Weights of a small transformer language model: MLP 640 ReLU, biases.
Each number is 500 + 40 x the weight over its row's rms, rounded and kept within 0 to 999. Layers, rows and columns count from 0. Numbers have three digits each. The size before them is the row's rms in percent of the matrix's.

# up: layer 3 MLP up, 640x160, rms 0.225, rows 198-347, columns 40-79
# down: layer 3 MLP down (transposed), 640x160, rms 0.11, rows 198-347, columns 40-79
up198 088:456461511499500499514516474462506563514463439507514420483511518561523465541532533431474524567476459515540458604447545422
down198 103:512382478543477465418493491529511522457515563472522462488512465512543577511507505545514491529565513541564431511460513541
up199 101:489520446419437514533565476555524497513498497512501534490529511517474485458500533454449422449512492589584501537473483434
down199 101:539499427484534505570518461485505532524493533509435512518522440499590468500500487570531512541468491497548460530488564465
up200 085:511512453516464516516588547445498499589466498492495540441569487541485504431496424472484427501497472451543510497547452483
down200 090:472494483553476505511400504499451484521470488518507516488468483438565532491469482502481529443459485488572445467496484558
up201 102:430548476502492526495518469497494526494555406575495504494431476474492522463496445509493535513476545536508455582528510451
down201 105:490484497467416517550515531469441508501468548478475565441484525489506454543516494441507567392509533469477470489433509544
up202 093:541550474500466514536425538435518487419544523514499510394478457437473575555525465539453512540515485514538507521460522539
down202 093:489562550529517448462499449459461571549532533497453492498502491557477496490524481464517456493543512542579501535484495481
up203 122:455430434496529456495505442476511525519484417478462530500475527440502550534482466479572571509466511484534530519538428459
down203 126:442454538489494436542471468483459543514471537495536502482478450440478484551461540452551527480471553512573467536517497524
up204 093:575490582552509453533490465573603526446577497509496474425558472471536476536556485526436487502498497511437502487483482539
down204 092:500499472476529510470503458498576556510494500552530478513519566529501497499538470564546529496576509554465522478581494488
up205 123:473450528476491514499497479559459526435482557500471463473527525544480452510486411435448524552484495479503566524453485505
down205 119:528505510490496451453528467507563508513464521433491512460481523471410493494453480584490484501543543489545515525545509503
up206 094:474489461466384510461438513476578504401486491475460551509459543503447496440536407481561485505558517552450498490546523496
down206 097:506506434494453551520509449591494549495480548518538538503524513508509419466517511490479513493502491452456551442499494547
up207 101:459524503498435502525484443448457523540536499446502500447536474617520482524483444498458466512573474542468503541534527384
down207 097:501551439483538485444520512463508540486553568518553482508454505558497524514448536511491499479536478443485490421510520490
up208 102:457495509496511468477528503480466590459477445489431526502486459484476558562478523480516559572589517495530498555456496555
down208 106:564506479453572451482503585530516477526493504548466528495450491491546558511517497487522469532576530483484527464496555538
up209 092:497576501568425490587537518484528503566505421492514464450512417468477502587492475511517500481479485505493447489431516486
down209 085:526451421419428442454518515486495543501462453550503521530478543498481499450557462468468497514507427510482468477517566579
up210 089:456487490505462513466567518567415436457432492480531521486513522436449474541517554471488441481435530471465485501465562443
down210 092:528553570509500497514532491511480496481489438504496588560457480530572497479475500480526492488505444463498489532523514515
up211 093:481488480528476531480502522488560491406482494461562514513524446448512386466495516494578401468482468506441488401482488444
down211 094:509499516521482463521469445528517598529555480540547547455488508584541605480473454549522472474456488413452487536477527536
up212 075:466544518544553542497533462509499554425556471517545471535553495549429539550481569496454492507485454505483468476469541424
down212 070:463549512471530469463488500525396498468514520502616477562480553492490496462451467487463556472530556524548458449552564496
up213 086:500444514548512505472531448534472493453518510498494505541469490562515484576502443501495445484516535533491503483471515496
down213 092:492538509529468408547523529463478479513493503503503551486517539493441506452523505578479507480449513545548424458545562517
up214 117:530531517435555556484493518519458467509464455428540521592500516524454448478482555474427461484552559567523439556555456458
down214 114:522501556426437497482531545527442442471577547537490589498451502454532485557502538425477501496472435472523555495437452509
up215 112:506486489535505509488521472520450542535492506527459522484450539554510575494486517514501480448514487569488495556543515474
down215 113:475436552469444496569404492457507517482551600468531439461488447488509497501544537541525526493570560522570500511498532517
up216 112:470571474509493515465509498538553539499556499507586509516508477469509501537491496508559469487587573500531546530559558498
down216 114:515517485505463455492457482566517469575499473518461460504510539485470553494437465471504542462559447429543439451456508576
up217 126:480497532487503548498562547441453532482579553465505472546505480498511564506534432464428434518529479491554499540460536456
down217 130:467510455559553543545465524516555441527440514463532449508533475519422542457419525513507523476472540518572553473508518433
up218 104:511546468504471531455519487519462521514492593469448568450517551447433494503542460494574508477459508461558553484539511410
down218 110:525464478502510532507450441489480497484512446462547451547487581523469522479511427452525477506484571450506546488434519452
up219 094:487544524483560486557473559564519504498476532441417539440506523508468540534462484524504522514518580496458497515475460480
down219 099:483514563503479518422479522498503472481579593484404504500522508469514505533511492561541595577530453494480568486517467437
up220 089:479468497512522544539507482467570513476522462504478540616591540565474441547537507514499522484473496535404541484453498492
down220 100:472476528528441541517414475554483510488495447489467486517568491509467485489448434505597529530482485481534535508503483471
up221 114:425521554538511452522512529509557440470449535454502561426504512455450447580587486455466435545478438534532496496522496547
down221 110:478510432575529606434448504422522504489483533494391533466474530464536491451432510501448473533574524457509511431523500520
up222 107:537556460496483480521487536500496528519485476503502459508519541469495543557510500527468398530485556496525520506484453510
down222 127:544419506497494452540423505498448497450487539528504505434494512475496507503460485569489497471471522504530456541494458554
up223 103:522516466488529538570584514547511556541512479454472492470535518476585524475474514535488416528528523555478442473484439469
down223 106:444552505469555443561542519545536512584466507468518461475504457414466497537457478492573481465520468552522501515470511538
up224 103:437526534500509465458510524511471506459570423473521497426484543474473530458542448538426469502499515472471548526529486481
down224 101:525419513476496488553512477522505492415553501480528520496546525526509493517463537553524469545470495558472545461524422443
up225 102:544448523488525559496513546551484552488520474470526517520539424382439491464479553432498503447445505567527501453481483504
down225 109:507396564436497470441428494541468439529538526499491508552485500586487567499481483446520553494501457490461390533471502422
up226 105:483485577576493563484516508568416514502529507348542530505549492539567564510500540511486508503466490475438547505527463494
down226 101:523458518456483479516434545478462513543489500504517565475549506449457532487490482498432530480461446610528474460421422575
up227 105:483474588510476466493615559590541537542505406448461468453499513513460465438529468508529414481498554555493525518571562461
down227 094:504498499534493537475499512475468529536473538503441477568517445440522452475493491529491530481486570507513506507562416512
up228 104:557520520511433577536547510453567498482537437508438503529515514477508522508509463494460489505559530515459531500544470452
down228 106:556444432526543511447477505511510522526512484565487490532494425462429562511456481490501429520466544453538517450549484548
up229 106:446444476454472479451475450523480458538490453531550506450470495533486484463435500541421535528459490576519566521498549439
down229 095:469456510536606558508468527539460488474618483497502507484544549529603457472616493501486529475529471458474435576569438542
up230 092:528500456562562469469480546517538531515462512480538499483463524461477532553533491566464545528444444504500478471547515450
down230 096:443458560556439492490526479461463513482525531528469464499479519500476592558524503498512480535470453484510553421568539512
up231 095:424533423532566490494575491478493525516508480472477480478592527480476514600505447575521519487496519515574466550544509464
down231 103:514513448540433467479485435463423435446592530449534473549506502529555490495456429498472538506518511553523491494391437554
up232 103:510491457583562603426530467544452466474442551545512534453488538503467431499479444509459463480501467512485536530506468448
down232 102:525463443519496513513483481519487514455493419456512533473456549496507438489497455520541463443476542516551538455519550527
up233 109:493368517555499575546443512505490501530458497431525503497504513507499556467558507478524415481462541485504459553539578417
down233 103:525450494578484560540447473466471523566421485471599494525477493507542443516545533492485539471533470470485496503450470502
up234 113:516519452501498476531520457483517473524556512501458553534521480518440471515541488478511498495456506550471450489475463403
down234 115:487505469514500568498449546475417473452593503609498481580496544565508506420533465560530430435435489527503593441455470473
up235 102:533421411419504477543506463513460502535471569395502463538549475528562509426546547498529515499561620510500537471521539404
down235 098:519497461488491417523540430552534521467453463506501489529492581465517490501456482470493507538524537482521476475589602581
up236 103:493566519422528494449510449421537540416491432462498436560522514499515520505489494617522516550588508502525479561503544521
down236 100:512536483452551600544550519454544554533475523485430571429609444516461442467460498532478536529523510505513540550483448507
up237 087:430492531440538510506523474514472530539496485506469426519517490502526514517449555451450446529474463497530501542556436581
down237 085:477507525556543531480500549459511465540467542515552505500602546519521494525493482518469521519446477501532568528508515548
up238 079:493484526410511547507504504485434513577537520578489455505526522532512468497549529414507511497491457415540563421492515542
down238 082:503553532442489412477448542479585480593519442544524615494507503463561464497492480576465535479525515494535516479541534464
up239 095:553427510494473479477525453504437530515436552473548527604496495498458511541499513451517527501471519508521489527427561419
down239 097:483534500555511512454511517527527544445479476497497478572491547463514540479555527462504535525535489497486463510530453441
up240 103:493467518488522537444527462499490513439521505453456505516491460526439465451540540552537511505439495546534425513456430517
down240 106:599501534609475470440542528464541522492526467446489483494472509533576497447486474550517475492531542437430461505392474561
up241 103:434528531495496494498493470438554517458465463477496507554511532443486414466499473497552470533488519563564550542502507470
down241 099:494542466574481549507527442488531630440487526488475532460534483399480499541484560539479473511489435517484496492582537441
up242 118:512535411522498513543496576501504519473489467450493516392485455453503517528492546491417528539500543436507484493448461402
down242 111:456543537489460522474533485518547510452482510525452557466462523463461409513475475495466523492478514505492474550508530442
up243 086:464466513447501429539519485497575540475506529457462434472510460489522502482465505438435554451515497603481518526431502451
down243 096:529491457537477483498490472482558561535550491405496528514516537536542482474571553461547532507443481487515495536519534517
up244 114:469572501514461499474483543505503496475484466475528511500547521491405501440505513453496485554521472386500542517511471479
down244 113:551473573533531487475490502476511491490566499497446478548482513593503525466543596496502547495485547453558464545527474479
up245 105:518460496452533524503489502499551554520517379465578557500465465507457492442524453520544483549550458491633513455532409509
down245 102:464534540506490525561504454469475473474456467525525484527507512529457492504505474483477503473484508485533550530567518473
up246 106:470553468456565476517523507481444549450493532405431505567552474500529503452436545535507484536480482486599484510523580426
down246 111:417455526416474566472478505479593482465554512473473449452479580475488599474490463567560558488505477460447544492546483510
up247 086:544498495416535454551562484484561517492540513458473581476525500513470490496552442483559460431474501499578483500523480543
down247 080:521442432515503475523485488539576511518471516463465482494547562454495559555441527500511502525443508488569531508468519510
up248 098:505465537545512499486516517485496434482432544427520511480513517450503554550504508472482458452454448443503515433469548599
down248 092:537526410560523531565449526564528547484512464490499495460506492507480487523534525529578501492491583528502579539496476500
up249 125:493383524457481535520475555506496458521472505495562563546516498484485432488477494522526521499484470460448546420567495481
down249 118:483539583472479433515549524485489543493528468540547531481499483453509558497527528575463509507435513470514429512496475524
up250 098:527545514495474508526519497446550539504481471433497492525497520430547569536508449551551523485526549467500529453450421536
down250 094:514479492537496479485532546533565546522525550521482513487428528506473503489496533540490424521504476469480565488506567526
up251 083:478489490476484535529493484507476507492545523514529435508540517467448572503510486446482496412538550457549471487496553520
down251 082:538481533453456424425488534495553492541454470490497489490512492539453498454543556565425468484553489555528514520524507500
up252 110:425517497548548530512524518444433534404481588520468497518505458500523540535530528436565460528510555516510453483480441557
down252 108:450469533456522434541519496462539499486545506464544496479530471475425459505476513491505409545561459485545479456543496461
up253 088:475468499486488536508547427448415542523493611471490551501507438495530461505519541458553502520441527509577474496443435552
down253 091:527524496547509514544517565578503532563547524524468500467547489447477414528524491506518540554461554491495473477455404556
up254 086:457545470519521447499457541477535460526521516485530503442424473525484470532514446458491512583464490512517550518537614511
down254 087:448531492551480490523536506509499531453539507485455431475497510604492447416542479483472459528536572540555450557512535464
up255 097:507480585483471516517559515510466538441508545508464493516477545530548575539567430525524473523477486566527432466487476513
down255 097:487490532449542531481565499492496499496504482521551510467578499520494554471466430555469548530538489489509457600523490559
up256 084:531462504540474539524494526507488434490567501469485460535469498526532436536543540499503533503573427495503476457491478543
down256 093:525505531509458582444480482454529417515516520504512460532523427470448449508550562539558540452543474473525471500541486473
up257 112:430502491501586510493521488483534499524491496542523507492499483505487499508488473510463582522480465538533441466571469465
down257 109:492520505516517489525472458517500451498530454564516427542492530574489527530560474492523490585525459506515483539478484557
up258 100:565441479494500573500531527463518512560502566437477517531500477503485553532512486547553493532561468492535511523525553439
down258 101:479542518495449423577477509585448575497554478512480528510498482517455498529460538569535498495447579503511517518467551548
up259 093:556456517525519542515540445480503533460505497521484452515508516518553473540585429448512523520492528426504531525432488522
down259 089:506498493431490501501540549475475562500595452509524529479507456475542550506429496526462389533478484558459478478471519486
up260 086:453422386563465456485562496472491544511510504582495500572500492476513439453494492519579480592492576507485493460503438510
down260 100:516444472523533466510515546502476512507540501591569516574516529451612471520502456487556555554494595495449453468510476538
up261 046:532463432475529524463514499535520506547510461508516480496469521465478540560489502427459471570521478498482510462515475554
down261 052:468542524538484543533511507452471471539430505473560534478472431465602507469434376533488507496521535487507471539522560545
up262 104:443528478445498465560530546467476491498424466516525497487580516510468399509476495423521505524494463501493550485490539616
down262 101:538452463495551443501546545482521451492518472491497489509482525538409473521542511468533511526494491443526449467500521406
up263 113:567534469476435531492484552474480454474582482531477507461493468492555467525529510468538542497464478528479494424495512402
down263 098:445507501444498464547550450531472509508438531533459515538532548479499496572545494488482551481456492535517462538490427507
up264 114:416555467510543572474513484494534524472518477430519462539551564450512501459450484437468532506608473486508542498516498548
down264 106:485446508452478475479499518512508508511481485531549516443543460577477494580456525448411401496410439475464451529517524469
up265 097:466508493448467565430522498480506478506496517542508439531524473538535587501507545487448476513535537467397528560477532499
down265 093:520451511437516477549487517534461507494601524542485575553481463459582523525541511508567511494547499401553528471489482517
up266 096:422544540410587504444541421542503503563533478491548474492506525520462513492586530516461517535494464559504438499482440459
down266 100:477520478501514505460517471590446486497582513508535488466476459561506511545507549585527502533488530465533482502486504465
up267 082:565472531521504534498527485516513519505511489474437562512550555466471509513455421513495506471551503525440470578525552481
down267 084:545485516518543496531481545482449456567499543561449461496555521520537537562540492481531463482536492500499527508390488442
up268 102:515543514532452515469462484456475480487570548472505565503597417542456495552508553496425501436442516519530477513423549455
down268 094:486401484467480571434583520550500487509468494452515602525574523563470476496507490467504513541529487527449522486543463552
up269 110:497446465505432469526558500487518581472536482446555460527494553516538544547531465482492559527509442478460484540470422548
down269 105:532519474516485433561565481542546523499476479486495492497480534474457432500529500544512511481446550509495418482499436555
up270 095:473502472525510530480589484525510502476471557407451511532459507482469580500552490444609495562518465479504519488505464585
down270 101:483489437492479542572465450563432490496502517492520545514485516538507495572465457521515476485509476474513473511495478515
up271 126:456485452447477527489471542573507530530464483485478468534455465490463496546491463473453479603564546523481469500528515484
down271 125:550543503513491527533511442504608485469473485457569466527525468462465452480478480527521508466414530514511476555573531449
up272 097:509482507483509572509448522571483525521521522472468483523477563500510614571581478459488485514458475497486510513581472550
down272 098:473455483537555492490501492540478460481473436539516520594490457547466556526427480461471535518418499556414502528519501474
up273 100:475551508536400505543499488509467521465531467501582460567480514518505467409486555488498476563466471436581547511472564479
down273 108:469538572447501530453446472366570442504504486523523547536457495497504507445529523512503476516549531470483480542541537511
up274 094:511483498544558590459461501452529542485468443444487537485571494421513472501509504509529489501594506448448509485509512486
down274 099:471541544524489406503490593505499529524471475553427495510500492531566513485511545495604541487504467455514473537453484551
up275 113:450523448544539504475520557543489495461505481528480516531496477477556484459539489500502481548508512477490545514530456438
down275 122:471506386480474505457531514454532492474544566463523511553512504546488551458535493448529497468437428484450529564536482414
up276 064:510442434493456520519543558403538439505480409524489559489537521437485495487471462546571502478507451549445527465509472490
down276 066:485458534527486534554527548480442559475561436513545475487569534379614449465515500543474501552441447574483468419522470504
up277 105:440489488545530539514481509494530492534482492555534491487491437460419486433564460634511552435525513489576473502475472455
down277 097:447482494476484497492480529563587505557484532482490567447550508545483482518393491445533485472510426521423592507477528476
up278 097:499492502469573545467596533466504464464438513500497506485487564508539558511497525490495512520509470509471497449450479522
down278 090:499553554500529491490544479472552404492542509425528482465469441536532489497538498481504504467476498496492546490533466439
up279 084:519499488454484523511485540537532499520542518413452466477523446487578467539566503489454497473462499489491469500480530545
down279 082:520487498456412541476455483509442477497493530503500501483459513510520469443500452439487488503463423552481540444549540555
up280 100:484526542522524487522463506519505584531539444520530500511434552515516460454517508494515501428522484525557514535448469461
down280 100:463540474562438493551453472505526540534536499502519528472544497436482422491459490573517484442430446547506519533510518519
up281 117:514471413513546512490469498501505482515475522491531528505517529536411448508582495436470498489501527463581520484462410442
down281 107:464435511462560495554585468495450470572568494549525530469480512468392491479541470462511530511471489596510467447530509481
up282 091:497454473481467483522542494462558518408490463486554433495438466468458541477495442495467547452517518482529506420491537548
down282 090:443456484518464501506530564484494445464562469569530456480496537460443464487594486467548535504521461563542515498492477547
up283 084:507532469529511457531538466451488565581519522467478538503522550446472517511490579514542460525523484586531487538515469486
down283 103:551488517482490324527520510451475536523549502459464529483516493503537451495492499497543529521476517520543480562520486500
up284 101:485424483562519501500561566505488421443534472460469507556478476490448488523507494497443453579526595510514482534556514461
down284 098:557497493529476531553446499518483481422469506549514498510533527530541436476509498440571501550526415496503413524507391488
up285 100:519450504535512485459511474568463544495512427484471448564490476549503513544513465513526573506499472460530511475386580571
down285 098:478520444490526504490543466606518498510509483493503439506520515537508497569367560518555487476450452457434453554493494454
up286 108:431539529540605512466563405559488559503453505510551518510499438561454532541480504508525540490529476507605478501486500478
down286 101:523544429541463473482424496500530475493530448504522482504498479504444513457497479572437507486511559495493481473460526593
up287 105:487500499602524509490543550464582488445501533498510475522520531476467469516473569475489492524457577540530501528523531447
down287 099:443515498524516414612506481546595448522484523481526498408525521415560451403472515504562556532491518556491467538552472469
up288 098:461481480470414511518448486461545484441461498490512496488625473464461503474520418563503480472520467474436500556599466506
down288 105:486455485528479450590451568539489486522498470558523494439501511551491480396547427539565494410507450498494487471436468637
up289 097:508468520527534556488528528458527569443507558425531530531498532564429492491507460483436502537547490497458461485522543516
down289 103:462484491551478527548461550474505481435476475562553589529489444558503449470507544481422534493452524440462536457521461484
up290 102:470488490472524500518483535538588513515527540570400475489496495453545479532586539533549474459440549462539541516539527510
down290 093:523509520506582544521472510463557521535460547501582525477429462471431550560563488469443532540500523505571507487509550534
up291 088:505414521511511565548612479510467487487441475540548528571531556442460486513450511583457491469489507424512511420482532530
down291 098:457510577462383457509485471488502479473549515542563406507501505518448476478526504514476522530533555571561466506545493486
up292 091:523539452556501565571512489525486432540552487490556475501504513523547443462493503507521527479533562515487551472397473529
down292 088:478484525497505496502531505422531519503509573499502501545579423447410570535486507558532478532501503569573444455513498498
up293 101:490590476501470513557434520476494500508448523575453501508571552490501516434465583518478575536527556444484512567516491487
down293 097:491471462489448522501459429518518551543444514508434446550458508517502451392422539532464500440525554484455468516575451534
up294 085:467483500511471525495524448548457500536564504530461486503440556525509483464478441520529513495498553429471523497472520489
down294 078:582496468482494454439507506517500535531546501495584524484551507424466463469486493447544495523510520504469504438447502546
up295 099:535504443495535498484541534434568528480513472490549527440488538505457507509512514473477368522516474529420539501514530485
down295 099:432580504476524424469449561465486531492500529472438466416549470508438493542551467501601541496528518454502496530510558462
up296 090:534502500542505433596501484486531506528456465531487455486517535501542511588549493502415479518500516512553466532466521430
down296 098:475471457486430530510501582500508442492475489458504455548484405525485444464511452541601526489509413454449407524477518486
up297 127:491522546486515514553469504490515524440522575538512421498433462551511538501538572540487447459491542525526481468514467474
down297 119:527471462472552481548521499441462505485562570525438532516483526488512517452520434451471513521503424429416423450528473511
up298 074:516545440461513468454572496458571515555486530504554498564485504576447476459496523497433512514518526568418503502441505532
down298 106:574524500535531492460459530487496524475527579505537522518475528534494449449494517498485536505517521463473432498399493570
up299 085:487560517517534520487567445467563505586455540590504466491508464614483538509499540463436558488461481483526523486477457435
down299 091:571506495517604507491527470486517500476445524554535470506480536509508533527501470526423518473499565500547507483559502510
up300 105:522552505550548531438482581489491526432541456498462504527529465463466525585554486532445427542565488470402495437473488526
down300 099:538547500495456447444346458481474527500455495454506519572476473489578462462433433494547490493519525522539470489486455476
up301 117:453532494493461498426540493512436526489533510497524531485535573552510443541479519507497509466502457430499544579499542468
down301 108:429481424564549478474590572502495465518477500546501511460437463442535537524598533446490470491485479444494446473514509573
up302 105:483474448401486589456482479530448526499435518472471536538515459496513490481478419475519561474455553517488619535468522488
down302 097:494520570547495478515464471490471522456558489526522527445521575463581558579528544503493511482532530559495440587453480564
up303 110:496531512505509479467502399482540527555422421528448508519472509497520568589524517399536540567511525463533570482538518560
down303 110:530497474460567546475398544538543488480549500588462489488504459551544475454492490547469518480473531517454545493528501478
up304 101:503504572434531558570479536472493517450520459540520488455478550512494548509477500428566501465485443506449431489489447455
down304 105:594414488563460485536512455531494495501529543526445532491448501467496537524502539540522444543542470548525504474608506487
up305 090:555443493470540475507558528542464511548534561482507502468450502513525525623516529536518517497517503466514471514497518439
down305 095:545487516520511528472568545531450502489469499503504506504594540557463487510543521509522463464559505516475443435494448526
up306 105:518511483512505531493491466494510495444482450514563464448570532569467530516553470469433481496563449546399432506527442468
down306 108:488482549520508467477513527511419470536465490459542540536548517496465520473472492557490449489491468469513555491549467529
up307 106:462474462543508491506525532521521569545374496439499477471528539494579483483508422467504478478512547497511484537476520496
down307 098:470507576495406481534536532564480494499489458539569576485501474534509505502446508575488472562512512494462447555558517488
up308 107:477515438482479533501457453404440524455465449456516484572592582544554494537509492509575524530495495456513508571464478485
down308 103:408508568511479493585502588464504503511529532533551536507487458434510491610517515503503567516457533517453382512416491494
up309 101:474527467481564562516505464500505504508514541554475517486490495473535538535469498487496447521519403473444560532463482517
down309 101:484498488447536505502506548501517472531503482484466473485539465499593465530556571586425525521552531475436472469522472480
up310 101:416575518506499523480510519492460529544487560476455477466481515496520493493529448454536455490493473492551494516562510537
down310 096:447468485530553541446519405430479503493497457540507536488544495489502460545586597495511553468525444548532487505492475511
up311 099:516519506458519540450473499448546479545504465485558489463541532476499542484527466528558456491478486472535510442476459522
down311 097:510515502519591475554427508489470532470496543547517486456508468476488514459507581489510528503516478423472497494498513493
up312 097:499468464526501527486557461510522550501465502425488511528507514543488541506492478565508535446455517512547501463511411485
down312 084:491527549483563505470487458486518416530477461477481519507490520495435504535458518390488447511555539478448439497479553459
up313 106:567510510577517564480494456490596555560421478517501438495588567481544550494478519472504468476532584497491470530497481527
down313 101:514496484460492452503548507486465502502519519484409514482480414496507454479466491527432491454514501576525515555506469507
up314 091:544495560438564538475536576502511555527464481447469453419494478497549468535514487476448519489489543518527481526531515416
down314 094:500514554535479472421434504499548490472484543517455483451504486522564509455476529520447496588467506493488477402417445510
up315 082:523442547462504488454520553520535474544560541502489499507468415452459451455520488416505453459522555448525506476528546464
down315 086:528542518478505512535550589487466431503504581463544481489508501550502483473434412473447505444551533528437516456473542459
up316 107:552482504499443558487428480531508509537539489556522446495483522514503530483534566428514547588452486469505476456512495566
down316 109:455468453512501460481491528484443433510523528501505506526536508536567539471445454531558521546496533500501458512543511541
up317 117:502478497487541492520511514409540520558463451468447525527567510549575504478522490396505523540575487567545463518513465422
down317 116:461452521429470531519523503592523465502485504465484481506549508505483484496569495521560500450492535509502416466484488494
up318 103:512444482474579513559554495497546491527426585516532438557504526433493488456509470432523513517463483480536547439447494487
down318 117:466450536553540495504543467515517607467433506526509416488483493433438509416529546501543497444475463459465569423422562504
up319 096:518609553461507567472448542472504487493446554445496437501541537535487458487507502510558466459491447460491532481507533498
down319 102:463552560496404472490492481535458454481549528541498522502484487453456482526547520510484523490448473501482524527543521507
up320 081:570538538538523482578499490504468521551537488520495512475597518445569550505587546438521457478546468468477505587463510521
down320 086:535545526534523534481545553462415502477495514539427494514473522499458514508506493473506570468563466469592429569530454526
up321 097:435510483473422499418498468509564469551491445519520523549524528495495480477440512447542406507518500573464483565529500492
down321 098:546509441477429482472536579493464458468482556531451424510509622521498455529450540515473493503560445507517524481467492508
up322 083:472509506456533532465509506443535579506514532474547557488563568447472545422476511439506461430470533513544515509504424537
down322 092:534437519474536562488466480386510513419528482459508451451505486487545534532467476446482509584469458521449492464534473513
up323 103:505603496520512496494548557494489460457518565532511510496487491474515442538527470474494492467480616518464525505494444419
down323 110:483586515438497524505549503569460455434534540531519506517467457474445463486448471463484442424493466431500444531504476473
up324 089:526499452468574529449478536508541549535520535498469533536503440508473435454547488507448514425517546510474530534555534474
down324 088:499564548512455504579507477522481450478527499520431485418518490414492550539532520476522445557505445571559466469475549541
up325 110:496561480503531589527554492469489490555492468477533452494557474461532465549526501479407467491457485502563515498459456456
down325 110:549531477491504510428520495494530477493525513468527539435489523522489428551476458549516477428516501431550465486487562607
up326 102:537582529517559519493454455566539477523448480413501510505506534562498475450467471502486421473566447536459450545486437456
down326 105:480472475562468471505518524486464504578584539552498508512462501495525502512547443484524458491484392571513479435532476513
up327 095:532527486561442509527491546482503478501582527574563569528535501453486532526518550455491483518460499519486470507474532464
down327 089:433460486472439502482422476495470447467539516507532431462524451526443519472488516514514458497398491508489455543469441491
up328 097:447483443586511467472500530513494564491491435505538518526512483464488435567487575521514528525491500516478541567482470500
down328 094:505444569502567548531527503482553494563455496510564535465480519533436508492473497548467484447522444436572517481518438501
up329 110:533543443493555543454452485559497503497465474469514472500486513545511523470502507498466511493532553471480512495419523522
down329 108:507470463526554494534492527500523517508551475512526429492517491487524552513565507486496501508456535527465467487485514434
up330 097:475567509484563521427492471556454492585520430466495547509446453439469464634544458474511405542476471592556493453524482482
down330 101:559465511432463538502464522530454514489513527539422511480501385484552489469475560558463506536564491479578477512513567536
up331 106:504479483425547543495539489508449546528441631510526521537467473459475519499524432433492508447481547498514484448470549480
down331 106:467516479479527444478552513545499560498550448551509484525524496542517461483537486492464500523433468478474498508533477510
up332 102:501464499467473478409540494457564523460488380491430495518504445489523494467563526533529523469530502514545563516407494482
down332 099:509506549493503529522530522532461502494490472508608509515543447518476484431525480543549485441474523515453531552511476495
up333 110:495475518506487468518528495481486448515540506534518506485474491519473604551483473499479502427470517473527533512520433467
down333 106:472492522516484433534547577469473479494492511533525504456522520479459552439545500452513473414507521542484547568443535506
up334 072:439417452545493548486512447497492484474461520526550463588471470471458475511470487525584533495533538501579551546521468543
down334 076:511481490565460519477514605488485568515593467465496507558551512397566430520488507457573455535521512535499515484522508464
up335 109:474495484566489488505608493471431526557556436574505506503495469426519508481571449466515545462421458530506518497452508474
down335 118:541450469583512501453477482445496566543484476519492505478462488502487526425550513522546426497534517562535455530489546412
up336 095:520476570518535478499529495464482580553502598509539518566521518450592476487531530471447470461468475507536498538554468490
down336 095:485475569480496414494420500462554508517518501529445500479554494557452512499468522470542535536493613537517478469497492497
up337 088:475521507484543528486477449503532466493497510519486533496489437476493488525551504465506402524570559540478517515553528475
down337 087:520456574566529555433465521473478528487528526478482431423543508513555537455477559487504493407486524470526465509485546516
up338 113:527428480511502534470437511493505551496557507413470522424468451564416487530467546511555504543477487467554486501548488519
down338 111:516448506521495457482489468502458524487519451577450560440546486523549487514523469521440471490488419465472458439435534501
up339 122:520522490484513466489468392512448486586470464556483482407528497468551503540482428433504473522420506524492547477486489479
down339 127:607469494532552511513556477445492556517498414507522460475461466522484503501530541544476489503500514454463435563521540472
up340 093:465627533488498488512482453532448517510457468533533560511519492526504606522521526466429531467444505522507463535485547461
down340 089:457489479504538475515562516475495500538451543512504486448414450525512539496508498439563512431500480539450484490522467538
up341 117:483551493542478485470483447541512453496472497481494510437537533449463473457476510489509521497431536540519498508512411516
down341 116:414454474507541477519557506463534469500471553460562498430513452528509482518497469445500549466456464459431489489517507475
up342 100:510484433462472486477480522602532545494497502530563531463510558414473449539570479462513476437485511522479488488536627460
down342 104:439484543465421458554480521487465502556508461473484479486466465532489439481459428501462487421446498474475446444469465550
up343 120:450520515491491516488546526468493489389561496462510476506538491531527498448496514443446487533499479516475485486596578404
down343 114:447492396511506499480555493506525451513473540492518522505519526467497555561484477514556474512513529515459438497584495473
up344 115:483498468532525523511498463516460531575531480553441559472494486474508419576541483470442533493537559407440503506490473575
down344 105:519490576508428452550540416532458486492484435448534553532530511488539476575536426476517466556492496490534445508447434548
up345 091:481531481467464555508552530473535618502519486515438532531515485474435518449410495543456558489500444553500481532527509442
down345 098:491502482440480548479496545496495480454487450455503490558501548474454509416502495456560502516514461592473532419465533526
up346 118:475500469568460515500473517512557498444453496473470493538503477464483522533536482566592557460539525456484502524528459453
down346 124:492478462563583578489474453463440469584574477540528506501465517539503524518458547485569476519488492514473524523451507566
up347 116:487478590490532553527532485484480478483550459413502467518528504506515511474567498526490553510488447519490546486437470451
down347 106:556488579496450511603520541491562482516510424468530496533505566444467530528457511543529494474525489450537485510472507472